From a checkpoint of a small transformer trained on Wikipedia: no position embeddings, a variant of SOAP for these matrices.
Each number is 500 + 25 x the weight over its row's rms, rounded and kept within 0 to 999. Layers, rows and columns count from 0. Numbers have three digits each. The size before them is the row's rms in percent of the matrix's.

# layer 13 attention value, 64x128, rms 0.37, rows 3-17, columns 64-127
108:508524483495524470469487526527528494506476502499479512477468500489517530478502530490485463543532506503470498506520514484570500457524468495520496469513502489510490462514500532511473441508493487
098:516486565521539491462499487505475509486500520531496511491504513482509520536479465478522509478476507508490472489504503510500469537456533485523477479528514574471515496489499514484506503492495494
110:557486478532462483519504500462467502512516489498549467538467479520475434464465511480490481497473497520526513485499505477516510465485531503469534492517523448486485501489534524482550488525466532
108:508466479510514478489516529516512520547454472497498490514454495462539455534459499489492514502504503461491462511485449511483532495463506534486541485524501475477494502503480502484562494503510491
103:501489499484542472484451478504518488456502526533510486517446580523464494477540494491530491488503523477471483545511496527518496465509514487494491517468490502527529465489469512477509490497498502
096:517455518503512489507518514527532481488497551505484476483479512540484524496544554512508495477520490492485483491492500510529510504509527497478486455470498479481492498512493490438509511486473516
115:492529508506510511546515528476469491538505511501493485509446494532507509517509495472458501497497499525515447418495489489522497485498498476477504539484487542470490483551526443512525498518519466
109:549504481490533468479474512551539507478526512489505544510501517457501534494495524471507484483538510501539544509536481489514472486534455487520481484491482474486473494484433507506471495499457506
108:526492526488509484552499514525535510503474469484506484520484494512473474474552535555518487522517535466459482508509501479430474509522516506470502538520495459524511518454463519545524484526486520
105:499479504487483507533547502486526487445498543487459467516504525525487491471518458526491475506486490491540539457459478442491501512508516531472517523489527486475511488487491508516525539480511528
110:522506445466514524488523507528493456490465505483488503466446530504552535507497533468480529497462465515511516461516503517500458482510508472454466520487484496499511503518478510516478522510520525
103:515535518462518531484473479526544497482494503463471509536534514517520532478490522548461561488497497491477548538538514505518463491565472520510477497507481511465487529503500520488506505501518528
112:527528475514507501570502506484516522479530492493466526493481460509545469527480435471479476509515485548549513470484468486501525487489498512525542514536515501488507499467502448508495487513524501
097:472515519560498513514482523524504543510468488471506516480521451526474484531522518504497524465493466524488484544539517491501540488463453523525493485473478459475485483479502525491494523503502520
097:551500505492506513516514486461523462495494507552507541542478516511506518530487484481483468517520518547540464486474489500491509504462502503481516536506485509491506470504495500486493485506479469
# layer 13 attention output (transposed), 128x128, rms 0.333, rows 3-16,35-48, columns 64-127
113:507498477404526508517471500516511508472506500531529475495487474481485503492497519544524493503468484476537503481459473484511482534485553516527493542479471506476522474509475511546469486533534535
105:476514496470496495488510506526492487487480533504511536499494499498519438534528520533512540476505538464490508475506506508548459503524463534522525521508484482516486503507531478532473535452524491
119:524531488516437521504493505515469530499472466515476517484561537516501528481503522506462518487533514533507514524512480445518495529503461504519510504504498489540510477530523513489493505508488524
106:501513526558557508472501489532489479464471515507512512501437505499492493523532488515501495476467497464485471484492484474440525516501481485497502458498522519486499472534507503528497452460525519
108:502511517455511438490505497477498510523474517507500531474503525454489511519455499508501509493559509501501543497466480497529478512523488523512522462516498497503504473547513514556471489540467510
105:448517483434501479498477448502504495496474541473500493485543505493522474489497458525507508520507477520502536504511511502517505497512502498498532484514476550482482486502524524549468492480535507
122:500469503490499461501492494490502495532490488511497517500490552514501442508516536521509489468463497522492480547492484519501456501474471493563501458519515490505515467465529509552503527496473523
121:474512474407507535500499543491504482500528502488477520520544521512489526499485507513510496429499480521516477487507523467494500499528524561473525538502496496501484536518528468515503497524487527
124:497565476498504498513484536442466463493493482468504506518539476500532510553460471487534481499506499498555534458496491499502551489471493496446477494502506510516510518505489483528471459506525552
103:516527505481461500533518492527533493506529491527483540483533506518489530527463500475512534520524471543463454545548533497484507511521507497543495495515503494543497487520514429530500522498506491
121:465540522472503452436515491521512508513475512520503477502497497524518499471506503479465469495517485522492501538499507508516514505503506500544508509447491512479504509558485489478483504530479483
110:431522494477532513529483457503474504521545484521513521467515485475499505478508494447485480472532470489505466529506507514517511490459522524506496502485544499523533509524492481469463493530532477
119:541487472496501491501517555488522469544476522482468509488506564502459518495502510470487486485475466497499483547499460506518492509540493495484503518492502536492500481489479454523536535481486505
115:450470492488500472532504480513470524512512465472518501509455525501511540507524533507516540483471513466502503513452487485531508513530492493452540493527550480554515532508513509473510471478510486
090:488483462524498501487519515539486498483484498520547479540502514489481528485541506519485504458490459538464497500530459503426463498494458481489507468512497502484477476503466488493529495485466456
086:524536523484476508522511485516492513513472520511509523453522498477488490479494528468469498534471442532526474535521480485523515475500498523481524473502469484495523498474545514483507478481463523
098:479515523511497482514505513502466486483507547512498504541492509486511548502518518490497495502491473535502520490542470523539473531479489530518485540522502573518500496490489485531502494500490488
097:491515504489450483487515539486518467529491433538431479466493503506560522502512502530465505522507456507462484483508472505517537503488491515481489505446504486507513499524461449476470502492510522
095:477513475470447519522504507472457532533557511513503485528534472542514477498455521446478505521501537494512467475525534498489466475489513504488480527506494512489504548488512512503495532488514488
087:507492541554451537506478516534532471547450452477463489498498509504515479490550499510502474491494497534497525501468519519525480502521480493526492550498493478503535464511522514492486535508502524
080:539483530429497493480486490511521483468495469522488508496478526494491495516444469555461501516524515479490510541540506524482500548538508501547514519487542501513490480523521495516494485489506505
087:482481505479520450498472524525533492514470472535512491480528494481459510488470448518472530541541512517482480525497512477540473506483476449492517485519506504528526489517474493529486491496537496
081:506497501492515505488512517539474550513501516523557474503482533488517519483466530500501510479475493458521479520509456525472464501543505490501526500474541509461500465539505510450472454497488459
105:477507513442492478437488479483451509512498547503508489492511495512517503486523530516492573486476475467528519492483525477484541492481494480522507472475490492484498523513508545510526490538460489
082:525519508592499509554494497474509534501482514482570502472524498517502504526455491495554514499500483507514513508521488544517517504544501519515487495502518543508504480454495485493524485506478487
093:544515545425505500494521545489524470474460473484469481498488540514479516550497504539543545517472483503507498481507492507449525561486510491509524509486487486473485511515466514508493523488444536
082:489496508601494510494520502524508548527533450527534485528498485496507480485542521490477483496497503466524516516491496478487485490492484513474465465515510495464500527463494531493499496491525541
083:479490451541496496468463522511531491474471508515477493507541531486455450490522488501522450456478498495526473507509514495503453498466503468489471513508507480493536498499485522549484463483550490